Part of a small language model's weights.
Size: 10 layers, width 576, 9 heads of 64, vocabulary 13586.
Training: 1080M tokens, 8240 steps.
Each number is 500 + 50 x the weight over its row's rms, rounded and kept within 0 to 999. Layers, rows and columns count from 0. Numbers have three digits each. The size before them is the row's rms in percent of the matrix's.

# layer 5 MLP down (transposed), 2304x576, rms 0.0591, rows 1356-1428, columns 384-479
104:523517447549478444446465506457444530469482500532488558585435503491499555477469502520522558442491495499469456492543541426504551487449550472533593443359531523523438484469523558507465443571340539461549491494519428512505573501421477454433466530492452394486451496572577383508547570546473571525
102:524431473569625463468506502467507414496502522470483575546439475580563522544450513396606594486614482514514480502555520507416566461442536586567458501559504560507448452474576530356512430511501518463521549492493493530480428619497498384566506584538515537386504505498513491471575551527451448572
096:475448433586578654519510475541481532481391499452490589518507490592547427610575452543509531569642491611475514490521550497495464508560469477484488518476594441495491539498484500494504494507444441464566527507571402517568451428525610526474537452414495466514480512480473503491500510453480531486
097:459565519525504550459456479498424581476547498478548521500559463483495524472596528452603486447580571487542461437475567457569539468475463566560511420437530516489498506536465456517450556525508625488457557515494518459542497502408487498549434550490476544475469521485473604490443478528436542450
095:534518490452478601494496598449445513527457435474528558455559549445401401439433462524609558462550477567536566481478531491421506430486469493512463341553548481519411516546516492400540518585555421483540515545561447480401497512522518488548477555412522520535372534570577508387442635506466498445
102:444502547517487513510418464487486538568527454459524509440505525524439540482533572484516561483546509577595515507534478436467551463493524530452508537462505463523475529532467478487486511532489526443512463497554495522538536511506531505551501458409549499459486547412439432438499525425532506552
104:476508597397466506561506537569489447536341504455490458478542525508462553553561544529520562552564529479467563507515510466520539479469552422496410444436469500458423517539553496501515464555477427462500423433456571505620534433484482540372473506552490510431532565510506493448544492517404551545
097:592458491600547493548546584532518470420605433469428536552428609562407451503472549447637595498532403474465564587535526499540603496459529485499445555499541495478598472462555491452477426524503419511518477514480570643603543452625542471540473430484503508593518489453535492464554603525493542501
103:527543513503578499561455504457401535353440542444374506477436411494449533536570503624482475505523544502493516469495489468471424554543468520496491634395546507456459511506491424519518511476439582464467638518365460454564554467539500452536465466519463504620452558516516520462550469460464530414
092:523513572562540538449525492548545523434492497481532530538497518404435358433559454485561513595520431452586429528427512613524467553500507615540490460546484469544541518472500494570441457516466564542493487404467509444527485502490486503613495497441521475528394506505548387492502503535479406563
095:446422465519571432515370474456525556539481453461474504554547518495579446551550621499548522495507501575500475445577519477481493528460502620486467516516415518498425515514547478403524475398546442596511477526418475444564524531484529556528404547582484476467518366503450569463457501515496517510
106:418455533482622551455391424557428533431492482560513458540579494535512486468539515436481514430454489514469437515496453497481554544579469491445512558469533506508558463558590550482447517396536504485462574494560488583487447581540567472528557535510455467485468496504546574515514502434486520474
092:548453552450434486460468481500509431468527524508530564494461520440410495543529465431429509504534567410475487482486592465474459469643465470536448480571564425461556444516505429468518532509490445468440518482516468521516478422497499507458470476520486499565545504426591504524562515599396497421
100:538538463375489488536451544530427523394435505464499479542452574506507561543590488596444446516525448495537478559537437505492519537490514510478543520498481498523550467546464487533549456504513558485455575482513505502427485504456497508549508600427426497434528499481484575471572427533324496431
101:441586542494406451504439495470530430503394516482480518475416484583536467514569546500586573490511553578453494462534408489476628530449481469459513527490526538553460463471571559476531527493389520535542471381464538507564552539519537453450593549546452503524539568589409459533590524549583544524
090:516539540522509469547397564502469457509606473542469480446539479469520529510483516488476451553493487506451563348554458542450534394514506611582530442476507542494536466461485499509512428551485485510503509428555362444384484470497492551445422486459520551466507582464587476589528475436496494442
100:546413529385527417533450413502579505440559460508562491545456510542515520578548525468457496483475617552464472440488534479461571515514524510512481599489551488525499509554554602539528523520394475417539444497556481379562485539513511449527511465549485483554440520476456493493547511544567566545
096:500485516406496458547468525455488441490547477492507576572453512489555513534536558541496442431479480438437482470504542493500454505473513454476507609515544600523555554529546531541569512497559570504410483597569485481603545454454399543496503456458448576470485612614443534514457515492565568552
101:589486496527590551559583576513584543366396462523413440605491525506578490493547494481577466519600536585462452535563528531481542478585469519393478508458427454476430539562515438479507575444465506512501497576479497456401449595580615470503516538478387453528468468526494471460513424483477506466
100:446455504494445522411550476516470475457473475573423521430520552469494463532481409498514463457501550471461579439492527450547503438475539640583414536516505436592520494574538616541531503416501473479471479496451517483550546517583482509419522443529466570478472489462454485511504556440523563424
104:563465472506541482558508455559540478584459474475489504550555453507375421509439526528512462425510450481501556547546493408470478531534476466518531526455477496508477558498474452532553503501547555590625422621478485548419519572515499502492410460406481514617492522537577553499512458484490575506
101:473588531468501427519394466497478478490473544508589420459475497542486554480476598454422529437516455427551536475453509622527500473521538518548500557504431551452493467515556516457475540516527469517481482490592550575498414560495545446486479584602517444471497445438516460522568427538469490588
108:581429430508449554514502499492411456463509516501525441409409476519471581528616400463439594534583537463600486442489455436434459529553517498547496385453436571512504533580511458513468499518434492501575474533579449512444485560500471532491476679521523413493472468498508472536442492543471395472
087:526495522521462534592537592615539487466588460491504548458512493497558559589459578578431479526583478544456611468487534463528467475523509512448468485561482510537487504513517526419484471550532557450505549411505460489497498491417575527507443498506536443566501482449428470486471477503485461524
090:549449484486466438462491485463537452481589535613520518492516488510509414437466571488519509578572433537458477586450494462594521524514550551539521511487582607521408455586446491415474538480525504582452528516508480550496606496511497503520496490616500461512505473437534533601533515466505543424
101:494556482523493479507481540574449572442414468561519519496513471567512620484429532611490551450478493454562560444462508422553583523440545533552492400482545465542416393442548538501484540577488603466548528561550599519494489529488458419497533578493445478528538458500490561495457555536478567493
096:426506502525585480452543413572555483514459532503515539518459565531529453497419466532516439489507493498548514541464510441544564480439432497554490520560461545481492500498448416567480473487483537574528572446492613614501454440434447412429558533508556561445407525451478673498532411473467498587
098:539530435442482492434525484602510566489527492362601563452537454567506478549548514627623583426451458426482506409551560488480424466541417463541522371470532498451508509512538497390519544555461506521530420465381554476572439499463418475450513522520436412510433564531544470523543522502450499618
085:449484518411382494407416532528489507482563481563447531474579477491521363484418367510482467491541425436482537439489447502531416473563508415384580572480502460491431500488433543548513441553478445562379437475550508548467561549495512485532498433486435582427472497542465412504522515514563495452
106:553485469537446482432489503488450499424573585463478512439427482572569467551485453519519522463524544513563452536519511510545408420472524413465587476548506482477644597500449569528489580502571457445520506499451544415443570448540592512442578482513440402439472525545555552484547449590480467545
096:550522538490578491499513417454457587532571516497509485573394536472503523502428553454527405559525481479514509492541543468513489553539411524548494511510416486526488472541398555610523408483549453533508559405524403505436464613482487355499479528393558538467521520483454535518579483455496521469
094:500432486416462491518571500391570500404387510496454476474606432465513467463525549460518463489555610562528515510463507497534411473529491528564502574650412509428459599486522535404530485501536449462443517518463477541461568455551507510480432601375529552501503435510569487441569537495512483508
109:523533475551469519534479538401484454520456532526530502533528458518535459454452630490542557382638560514568530534547458554409545498409585512551496445445538511505550435491538515509484475546429419427528490451436528498539424526460536453480500515480385556571501424508478539367618512513446543446
100:523462499498412418549444485504506564516552509475454502459450493596522464510445570519455547569473499499531557488542537501550479475573492523502469530483570468476509464514522516443511621588538452490504554487383513460511448501576511471415478464442513423580374499509453444481485499432502545499
096:523474523415507446559428530442434448493443474569556543496537423458451505516585528451438506574543501489451507469466495478567479389526565600572484534464465507507460491502485517563497516529560514477563454401544433442453439492554505513439532387446492512431542444430478468541476487579425491500
106:524497517541430423462467521449541412560495506478607461576467460504483423549477471443521489421348462594481453568469606585463451509447529538479503475463629458514433582463447537531461497482452372552548510495457562498418473496564520506531506476497466498472414518479491524478514559542495631423
098:499494532482407465382556570557478480451429600594495523520408451477393511529462499472464644432539516478542541494529536535546334506476533477519491502545556570443437527444478521510496468473517537570552548499499524643576501438472560456544474574593593528473444516500529439452490562406520492522
108:547437499456512613437428539517576480472553479505469570520504563424534429454454550524495509515491508405495446516463570480555538505548520580458555511513570570536510575540461531551512493545503492556558500562490501547510507439459578465583486512454516469535435498443549473476403469534560450485
102:514546481480540499489489542499380553481511418539520483553550479470527575538533443450459462552522473483555524392552440527465500557415624432474459547512502493445497444382472414437498557447590474496530489457532575495476534544465485478480552516421489487578537526539534492405571483595494487381
109:515481473422520436522586401571535525527551465567459581457487401474512513462467421474521520472479441496571420457512479641494528556554451533504479483553523459487504492501450500422508498516598655509518522374571428453509503590527470441558573483457501473439578624487475544507570525438541482502
100:547517526437510520564576575528388458480491427485580446489469502521504479528510429440586488481565441492479493450503418654507544496484506548582504406483617403476608510415532513466503468523534486531613483499565438502525529465519501526508469576435569575519519433534552513473482547506456525486
105:476532489576473568507364473437448399476447422470540566523471498501452462542490524442452493435456546451494443536519539537542536449545510517459484406496518473502459392437616509451444479551471427507558492519425481527597516465522440522507429391480502467514421518512556496555483501458469412575
115:422515530535506501525480477519454484440464462499467543463419455450485649589559494401408469568509488501495457537530508494413525643423445443449518405533595561503482604425576505439497581521496467591488509465592436432499539486535526454534546462422438518541505527436461452415500477525464475513
110:539548491440455454392508444574392444445479501425483482509480563414489509465504505460446503469546491512509483575571570371495501514528541405510452492483478547471503469544629513446559444491551401528469561482466477519543535518498499522547466512550600496461486502514407509526442487507479552524
093:500552424510480489415461572367505454501476545482465448497505503544491468424484489514455586548480587464539486480506447517472516440453522423508539458399522545550488529558441470614382524546524528516453490425475414436506481509450526453498459573517495506454546448474565433481460512390483442463
099:435507525487474502413554613588523506486461430420461458445474396590547456443499496608570524571483502479540516559468504473458482389462535490579573457454449487438417518492441501487433522413517528453502578403536505454472559467477471492436501609495497499512465525490452444591537446524563525459
093:531428492426458435502522505543449514515568470464461501456497507520367438507529372364543493503513527434452452524463463513503509530455546451560509606490442499559437490515478524522508514545561486565564557514543484512540459536483492465538502540458434468454485488513604533581403500525504534605
102:501598453505484484447563469550458532435554411452431499415578521451563580544497501511440583458508517399457452510539462514452512514497429516541548504488482507527554479469509515537455554456524514409471533473467506508523414472495504551518457479321516563538404532492473555484552542463526417501
098:462377577547459565516501531387577576565534477540615531569421505438496480456512481485595492459429477487514590499574526487503496479483504546464573528540569597433437508487506449564441611439530491494513539416496498425436463559427579451505450565363463466513429502554464523474566550474495490510
095:467515501470499498416457572584523463393591480452536572555500498495483624510495617456496507548469514565421425377515584416490456561513496537545447491570472498558489321668544488497419496530573502487475487539497386487463502411499472489488418571472519507528490563490543435494482501479425513541
109:405468515499551468525512529429556529495501433564436568529440441529474325498484556553665503405516519488454467600425479559428585475570474530423553471536531595491475448506493506426538551525512569496516481504452484519514452534480459498453537488519522537505435530486503512513477482537329430621
097:443613540508529558632452585441508541499556489509508526536598463539483436421528493506493449475560402487495548510511532493421532501414538421448502493534436480518526499487495313557543476592544547470504563573442591523478577445448486496497469561404506499512419577538457548542453483423446509454
099:453435559414483501451422486510518471549482463499536522572532549526416501515568551475541492504522475576420466466557493527597572425419469395554479553534481495540538483488558483496586501487437519465548536541456533464536478494545466426495471606489491464429442422523480503415449483558466582525
099:550529454525510505544520605459501497508430531487603434488478566419482590414538464513476564539516453484462435516515526531450515527465422487472464442511488458474536533481415479495521500556609512430525545439520497497530493496481522566517404377388434331522485465452497619490457439564439504420
114:401473512460514491507416503474614486546507474534588524538522399525478565529518527408454573507500504571532387506556405503458431549494422506501438546472453444506475523441416500476447445477495428574562572525509462523478433562425474498510509499548485568517479493497432575498548498524538455445
119:523438490436488562539498550597520518467425587543483565592493560472456604581582480538485565463546505414521589436406472518466486522394496402543532530511505429537464435581577474408512535536525525507461411481506479469481529421497515435532515501518518509583409477498545363512497568523558458445
090:466505442541501484567481480366404418494546538525561494508507407525539422516501493416461463476499538534557509500554457484512527520496484538487380508529600466438414451502566462523610500496493408509439534449431535502536464471527482549430460471571483532438476424507519474531543497498425467409
102:465561550496492508409520478520503604492520434402436543453554446517483511521443565532556522503594470434393568532546446516486512480639498444501490481544483369430575616490479515503506485554500513554556437582503422478530503532570489475575593436521566521477539559524549509484451537496454557528
100:521526461447501458396514507505510465448517446565535500589466493534548575480506410460547477517502508497492505445544537511437537495508535499393515363484470462528415527490505466480469410433503475574472504499454498432498572544491532498557529612357492438502505463498427518496491459510515503472
093:506502527501524457497517507473459458474561481525499454466499546428456499526555436612548417563657517500492536548524427458520597545455488472515462462539514490569500468490430461444439469472449421450520529551405409429487431510459504482474530527471558482379540590485569458480551524500509562479
105:522555597537595507459479559526526457490518535493462553546474479492601518552541434552420583530445497538443496493529578418510529553471603596486531555480553450476501522521524515565511417488472518442509480571524590490527517570564524350552526484421508489548463569436528530450526477515484468487
094:385517427486546542519430363432565470445471486533497511504493525469438399503456558524530568579570483478505516517495593496509551444543485487572409462475550511468488517419513528538519549478544441481522474443584532533484585503492562556489513391508555569503557577449518498546465449490461504487
097:510443563469441485434545504469557461548574468567489500549461528571422553553445479501513579580533446479570506627513556452493459528535636554444472539563509580472540548518574518434470432551418502433524520609568578421534511523505519430479462523509506480420451419408452464442481536486488531466
103:452513493467408428506536563501484517515597472528487518494545549453472515461512469494502525500541450481588509595661457518474515549511497501574536483483461477471455541469462470490411537496476510511578433407485481475534521581399429490523464447467515464557510480542370543444447506527534519494
110:550557473564514582553488586474504519435559564515429488447512476483417477489512521487469467453503494625404441573564492516476486478521338479454516382515526524562480512466424495565417547484459469544481585476490530565593443472513514532539534599458545421521518487447441490509457548558532513449
105:556513508438519458531479416526508476476574557526477536480517488540496527459533454575452456520415514503532567417499539416568446463476448495545415460471526467499582474484550493450571527556538518610438462487581638418517478474554457632480565511485467463492485548566470443547405469542479446532
101:567500513491482448507490552512447472360454570577515452466526550526557656487562534587476495507526527481474496498553429417473560531416433571446493441501595534514509489523510549590487507514561534496542510475445484438464422521498459470526510469489411494545543546536517524535526515429514495494
113:526511470515437447480471503551412484459393430447449474417475541517547510553539434590412472482373527521444517440548539488454456467446436570476553485524493602552551540510524465560487482432469449503512423494540446497462569456456511571489492598489494466459437456478407408453560527474471519547
099:448453545527447552494492449421559453514458475536589555549464488542492524510515561484538537541604503442358526572514503469486479467505401464513459458477514522477495446571518408448464563477560586451450405504414500493497520514525474462464461453428504568538485549512436490405561463577632598466
093:470597439563588540560498493540527402379500432520548509552563463465583558472497503602460509529530528482420482576521473452552428429542593509525502529500402587489501438474629467533487484544640474472511531464496571389456517443588457466470582456361561479490489534541515542531447484522430554511
088:495459382446526554533533577408527585547480506610526497511447505470479382577460475486496584514504553490515507522438448555490589417523478529534491558439392524527519473568553515543574588448596505532466498541481517485509449407564596518457496452481487471465458497508488428464441525466604493583
101:528475547480497481537609474555507481484458506442545511463510517485511490466427570515557510494469488488552532357486482440502504498500495539453446536490543511544569499551432498471490480509453469469514569587471505476462502458516512532562496429520472555484458514515532458494592528480491503516
111:505530454465529433445573553518464393546484525459518505516519501591513525452442511514558423526504540469547495579475546498601482372465510531441449462393553468504455492418573483554410483499417492445540489447429536568570555454487626508558519458407513560450585514482491438490503435456548590477
# layer 5 MLP up, 2304x576, rms 0.045, rows 1357-1428, columns 384-479
103:475520497576590472551525452461441488600489494533523446471469543466525547485468509512491380504538514467514466561463539431505513519425432489404588483531628584510415493427411534460537585520410541441466456560428487527477453491466480571507542500413576539458411534504510466558502549496543504566
097:506538565445437358436523512493488455478554569521546426502538510446503502466439524508499473454348533387506479505500514490534516429451482530513513499499399541496533423518564496519510514497536518500413492469433644439480508522479369507443449557548587557457512522549454515527515535538519492484
097:507416626509478547508448445456500470530523415561450407443461484457541537513429539512457507458577487520457411541522543477468467531454408468496595601522546514479488506539547485630495514527436518468465459467465548485452481431490432468436440561500505450572532500524543577523483445391511453490
099:498407607446482552526508584569476545605512505437531467465455462551509548462526581388479422485521487490535503470483476509623482535591468533510530501341545545486438471419583570429481470541422517446457464477550490620507544411483477447538510479560493494535490498484463473465539497583531501572
098:452481563573427488515495533489508421542440496480398571528558512544570532562491470515481565549442498456483481536482481480487500472515508554562531491380529551605461552445551446619519404482520509450452437539494526575573506483539491490497425488426555417647543427488540516605464529527544495513
100:553453516581577535379501425581534492486438522475493473538463427482517495496470514621474516444474515430507475478462489478578514462448490505509519445436476522504583552495564575509475534516420585477408471511459488470467470558524534532429531478543555507483442479469449482501437499571503529553
099:530465564499543443518421511510471493514530511510396529544583416552509532434487545525538506541493570521497510439487441417487479558575503474539522516463599555485489427472529568541378485442421513490586444493513533517533419518461525561506491538497441387538467534472496504571504429532417430465
098:571458575436469504527507541575514568480507465425518514431595442495436524517552501544538467459499484470535597537579428522441509544575604519589555462534470518530403456452515550554511472541592435496453549449517521566483466489520535499460458430500466439466468523501417508482485533501501489536
097:473464458449470478447448434539508529518528491416449368484584520526457529474497553443566496524438495393516525488548492516579598547485402537439521586503558514485482492527523549602528556477518473571458415522529426589548442487526436484533531412495448488469501506493431546483484534517482472501
096:422513484511499539537468483491483506493432570443456477465550464439418536486467532463557484480539483560563669450507612528471471471521460452569512521461557467509400442505498544472593514514500512484484446479519555453434475483453487473430456578458602542468528473542547518477467484468493414563
102:477524472435487468591545481501540456419479470559443444448554446499482492469498548517512520463466530455498349485523505459533460601532461502474565531491497439551460429503498567464544523452393417478441514556465466462497411535454470474365542530480478468521592610532476552500510555494503417513
091:523475498553516503528532516480604415532535510600503455513581513464520460462476547502492571488340462563517524451482463513451548503456579499513491604386522519504416516496438515553475543486468405547535533538429541513418491505520554488451548458456508509496490394575406593478429542524527579497
101:583462547518515563523421483492557508507481494516474561466456519467560486479499466483530512461457489480644494478491453466527495490527514455560522593468518514472534532475390545469491670446467525329528458586455489546527482499383457461472484426507541521455444465499554541512530499541524537569
101:524476538567444495544501482440529516504466501479454447486579564482601561493483451474478458502548569452532487635432484563503550495465427497402406489476506458464400508489506533471429462481520482467493549514489433563517576374551482424504548429519482593547457359426399495452525578425463450508
095:559416451530436400539516567479489465462555532493524463531558471435506559394488576587569498486491547506566459514492490462550546573499513531422423453530446453556616530477530502517397626403416603510594475497500591441523456562461455579554382448517530461577424506522606532486511464591504485551
098:517531577436532591493481527425527482465471502443452596484470479610469493525544583442494545397475428491499531495497541488478511491576565469474418484455560472363447377451475551544501486489463432479484525523464579410553430474495399491458523457532463424468423490515460452487559548454513461540
094:451540458487579550551531512530424509506604553564475455493560450463606479382562619581552470571624486480491498559513520516451485423554510535510572564487520512534464544421474551613473558451439438516541476443601415478489559449484519499451529457489511494422556474447566579558579448481492515487
101:390475503410490469535503496496520470542573484527504531496575510484530512491576519499493517573457513517529516548413539528498487470394443509502594466538528572565501444551462460513564561472530398430517513461427533479579454492520353603500568446517502485452528542480415512556527502407545570570
100:541495494416561528483498566540593513573476464411608479519422566501432518409569532434458434539407540453548538484561376471471514589466468525489417459449500552406507538459518539475529517457514552521455416473468490533495402470514508451399582354475479535540566558538473592419552531566478547502
106:502487522518533632552544508473443404449479522433533475525523611508549527546490457590477451468479528543445517522484553469495494542468556478560425485455464504483503477517340518497432514485529514527479516527439514586467461519438412582569527474490505453499428499479510521496536418524613484538
098:464582482512447615519390473474536478480515472424500457541542498504575485503486522483547519598552458389556455550543460504457422450541457503472437468511553478460477515389552528503524468449521461471530564595497484623462455399408451513501491465457487519461402537352451431551531424519509504462
101:556471465504472515537495488469552457511480513451481559478493447562565590514517506518577514457483456526450576607464534473524465484518443427493489405455521442490515462567558546540575565378551548464441518499550495501507541455431419542451548464487525483533512471504518546508532582477483419553
092:550555372491460434539568546479483542487466519506542515494518552504487524472540503606506444528420436549543573543542523484538518537415561512451475572534497548497548474499596542410442545453501538540408412442604584602496399535543518406460427466464409535401405528394498483511475507530474469472
094:499522529532570490559530452434428494528533427405447531476524481534503516481515476490560486479461455417496566515537534530576540512578447448489581490421539565479445445428529559570390470489537580489409471436470627505527532528539397461466547447537461512536508409509429513483469439534482422435
100:482449522437517426557538530481508461504485461479441535551544425444424475517525520471462532510464522501511445441450497552431407573555459473554544473524388516562522527519421486599519502445522546503498458466430463467476483557443455504454494538573552425483541523488479513538498508471456457558
099:424460483437577505529487470384506478511481519517501583474525603479560527571521563586405524580502508492554482448418478543517541524608409518482500466438571534532524467441570436512490497543491382520493441467574485574419411484502476580473541432520523466606477484526471497564495507508531501511
097:502469499515443495426500587606477542509439530470562423513525398515496572521478565557529449467421489570498538484644520441546574441534493487568470532507417516524535527508484471463670515559394510403500385455541477361565439395489520571524515466550571542520404532505445551450532405523407400603
094:496482422472430427571474522574524541500469532415448462483489415394561428511505560525543466556580443633597537501545508527515505481522464572536492553469442522518377609543537501479432440397529512483458480545507494533480394478471493521382497460470482503432500510411429495482474448427449510589
105:463437468579536510556487439663526426418602539452425486461599476506569540439519479520450484548457546538481536609492469569569534494523536486456547510533592507501479541546538513574439555498476460422399485581490520558526471475477476502492545571550562520502554477552399557522473518489593499574
100:536533492632498505431422527499465521552498457414478536443519528549512536365548602408502526471540525564500518622551502434537435451485510572523498498540534552535534470542421494516542440461469502463457424500482513499532440575454538530517505435567523414474416455517485528505495505567511460551
101:524444504465459454492593548445516498553540441444483493410513483526475500473497539447522511495522555484495524528546545570465421512486507417535459622482486515500480585442542566521546479459378467490411498503454479414487419517497501462476467554466474516539565383455466454423476524453468471481
110:558433424495493412526493522490460512556502541513403527512551529533450590502546520614477508598531509495462488482510470508519456449455429463510476411565550489508436453546497519504414472464446415452402456529533445404446494474423505427467517516521536493534521529457474506535508412541500459475
098:494532549684466586550504493454474423534486469411361467440479502484470513531427561516516495510515462477459497545471522452444514449463417484578489502492536570534480483462519591477440488532517467505510460512513506425524525509351540607499480609530493463355448425481438515423453483369491454531
096:564530452479578511463421549516539527438548461486438425522507584525511549463460484502520470532510463408532378475478519462478517550542425505446483576516474614452510474434498556535459513431439486400454470473532584460494463505550440553433395424455545523533495557465536472484459533499425443524
113:415432504505469501493479468558572477456597580460470463573490567407522510572558607473502556500485408551464531545513527523543392579476554480393526561463502491536424520513592506504427596555480458518492578409516540516486466461472486584463483517497582498536428539433535452477473530481429501605
099:585530491462594546546463438517498479572441502461469532446590417396599563457451533446520526560485478536582513520468612533441503452502548567484496487522442464451478459537485450464377482540524538492467527520515477515467430525527526622501545475502495512477450562456505464527472379436397370426
104:531524539438449522525523466532610522579629570443447531518511538577514556556518554445538469495559561513502520479521433496428516458545465457522502400547456484497542515557547555520381533442466469442623413553535559510486383528483416441534506451499551504379533523551549549406500556546462492576
103:433436560527523559474473482523575537546517428466491592515513521450551564492473492480484510544469509572470568532435595628483462476510407560395448519438507468423460503526421519440409522542487450507531469483452411494528494491439548468500463505499555480426496537445476500619519360505513490578
105:458560423437488539589511490552473497491516445551480480503486396448525534539505581528628527460539521532487474546578463547482473474499541495386498493468427529472447469511547546466425517514454449538663491495570494573573462518512494509495495613516481502531428490550553536550499478442499466520
099:551558426519556456531484486554537524489476397480398420455534385547482463486515467477485553493499524571536559533515616534548537438544480510501499414524579540518508517492532584512427472597400563425495511549465486388542406502497490468494430405485537388534533513478550551570516475548515443569
102:500517585523507485473563548552577468574487408506423442511446439486489562464630468467510439394571535362483541532477526430440454447537509495505460503495508565563441474501561572406474608512446515478514457526479439491573533498482462469463578505446487407503596465490564542556470426481411427501
103:491553431605495493469579442486448507558479484469505442496496527480411542509534587417528509455526552478534567538500547461465589604528498475529452402549508455497392535458531508425560636486374538562495497462499418535499535536523497518489561448481469424484370491449543448411498427446522469566
100:526415594519461515392442476564517535540434501476519527476520519514514511507472521521512522402538478420500483527531460442424387528526569464497415492402617519387449499496394555484573452632450536472530487530497515483509463474451506553481473482586521506500487560519447572533496536494559528484
096:434520511556417545477468524409562573525549485557463514431518542499506531461468500466551517605497581473562551556526533451467469465469483577453500507492521538576471505491549511497373462502466391491560498555547497453587450439433548500522594462481433548516427513660538535435457477627543519536
101:462473478473499522465492471523501513406431441550494469518454469524484530565534591538556581457570500519524493452428417520478530531428436571464574565496463534421450476535560555507472555464468410547478387453536481586486454476442559581495520472415526550527489549528447511500465457503513488475
100:571449505519528409499503505451496442475591473556510369487411387487536556526413483572480502448440418471581451470508508550507523504512489417583486506419496465478554489556449527493450446531494553542556427549506479506554483400431503385463553459543406471403521484469514589508474512506445437489
102:478503515582546451531456545451466461474498449497458509460488482463548581552517462385511440527540539538554513532486438548495554543485483509384615536406552548459470474483516485482506554579472486527560559533506467583538466475434557498443495459467467593548527561428497506547520411443550601549
100:552548495539533377507417524601463598566420500492405535512471548541410509541587481504543461442507523579576406463429496500506481555425474469565570527539516535545494526474477479460523476454416528478534445501606578481493457522430448654545499544516563478452460534527569564492502531514470428523
097:459518475499489386464505528543551491448473475515424520462537420542545601445534560486549478541480403379483475530507416488468526512544565522565505445463550610481515526471587470481508509504427455507479433432525548534461472489513549596427485448540492411492499489463479482537491467486441424588
104:549527558462453551620511459530489490496445482562497374464453458631487517523355625515531474481585369520465440508513437474463539526464499456522541461400484556475383565578460556553529492560429528476499554528464452504606455415486484562484584478447556575568507544422536491483556529441552457542
097:444493502491497571497485491512467474593503541500516441461491485540529527434489531521392549486376488312499487439573551531440471567579509515483485473437543549523455585460531496565513562460474456512573496405481447502534538531443456494530522553553520491513471488526520527512450511498500494543
100:459564490461485578499501502492471436524554444525484540428554475551453518453487519563434532442431496535579547478459512473513504466478506500500585522502511474477435503481530550543550437517488447537550530574542575411494533539499480497561557523441453537517489461482492607451415400526462462473
099:496518556407513517496500398541537483523529472538492396533578615490493520599525543537514511542465544528448528477520575564439415507474539404466450511504564507448481555526487558462548505435456493569507564497518439496631525488536503449447580418444594498550522463502477550500572443456442495522
106:508454553548421457484405477512509449481501547553491445498477567518523527495465576500514556520540611565538494497505512549520596516460504543573502528489404476486535539561577531513467508565560572456532508560523425449486439429498391546440469439499525475465458498454555468508497475481518435510
102:523423441428573481497471503572447474522577412418459530525503550491515538590531462538505480587503478529468511414472493527542528465535545471507516424556464517425519511498511549526501530512395500556434387568518477571408487520440468509474500400487493418487462504381421441480528514408454521629
099:573525488496526514544445413474568598458514445437458460553401519462533441491518439516588500535372485526491521530470532493458372461484611499422488475427525608471496489491439509536511494404486516462439546521546434411484507570444547459429441467493426441447500522416415573441406494535517562552
104:572504492533507517549536558547526488403543387499472513412582469509640538479392485522451477513468512493534459490515562519470556581509483473426605494473476534456510573504423476481532461538444517480461519355521467464543399431444542456426531546515551493513513487564520519434529511523550512500
099:557460489446516515458542464487558418506491369538380495461521501615436503590554588399423535536553513535545493488471423511485531529495492456479570501440600504540483629592488487413455507537454464529500444498541508492609373424574532582500508507466461466539400464486476577461569494614437460550
096:516469545472433498444460595497476511517490505456474522526523487523420487551501539475440507487510535474629495473479566468463559490537398552451514428587460463497474494454440501516413507503503508423580402575478522390517388494456538504354522449499517471403519404547438563620453533560563485509
102:470546487482434543558474481487501507492541446552493442429447493394524564515454480478463503487563499540534607529453445538513564486497434438519430568462570503487498434478482566527485463520525528498493446463485565560538499502518570601408512423504474518495478480528431464487496418528405539541
099:531564527518483439456571522549437467470508502465523550443536485530614575477533551480493477515549481467553471546476460548456487523514537492531523551513565518478537582430471478478552473499519573465483447536588564514556484428498483543545529562499463448508491432484568513470463543461404499449
099:422504575527533471385517516580515468516511459430515517492520580453618560561538481529459419618463546477506527544436569595540478512500432449494607597522489489597575447461533469445508470586551460526564473432517511517544519520393502495537480475456456536492556477495487559611508444506346514544
105:597537519485509479464481524451482485573522505473542492451504545445540504602577469462428498616499514464380431517458453476476452487463559485509518519499525470428489481450532554458386458414492528427494503558446551479530504463465522538619492423509581520523442427548355505436472395430453469528
101:550591577482529574484683514408569561458453453491473449474512552561566513459465542453569487457397434476542508518539488613463588474500472477526495527430562412457510436477553619485545470552559473556567497543559466542510374455479487536459454496482563475465472391540469571524496471457456460500
100:492510507571595584594524536470584511510533493546558541484631482536472473456502577562430494536580535464472376466458499423440492449439461500486555519453479511431433476488426556467444477521384502506508470515584409541534579496502451419531492424454451553493501568477599548585475461498445484486
099:456496432520551554589507520590521581521468510456488604498549519490617473414464479566482386483487514506494607628447585458502430540455524486486564417464475457496501464401383568483548442355500536458479512557540513499466514493497537379524533472600423479484532497465473534470462480434567484486
108:616415484589489445482489480477474531488459453512395539430497561524504485505518481522455488426468472430554507513578490476391477551500494503482537549533529622477446493465486481477483429453465502521549486547471448416500523441444472528493522487439540510447483580550405487408472506435487479510
101:500500457515471446465477417594522512480555614500526492479463533501535488394486500485472495420478455511540587487479481594434463512481569445401467479466539450441473601503513524463469491485511468466463460459458381582494526492470371588492477428549499502481448514542520599435515521503490501559
092:488547516527495428530524489438456469504543399491426392470450489508538537482510577538557576472492525507483506450489521535470561496413554511572537383470463538529534510468484571427575517460449494454556447574493577584499441508527557564561500454520600518435427536510483528503481445507473425530
092:505536440522476527505551584432400510554484476421432451485533522497442506436515538586462442529468505495510490494490471551550451518529526510589539528535501575644459584482469479523502509552498422460509531528466585587489512504511467481503490549426512456530539448453486547551518504503509473543
099:476474501514506474551526512518633425496544552517430376422503566509537595526522597479561506489448504552461444461497538476511572431411463323544489532536468447502526495508493474447550564492381526501495513548510514538566491385506404579521435429509492437529452566495478472576526462547491454460
104:391475509609581474386418428470536505476563508475387485518442524542581500507489529528455486380538527473610553492557449541530516493488482490376505519516489472491470554437536632450464533523520622444540427559390545601482452554397479483499553560534461583470578533506458507442444515461479491508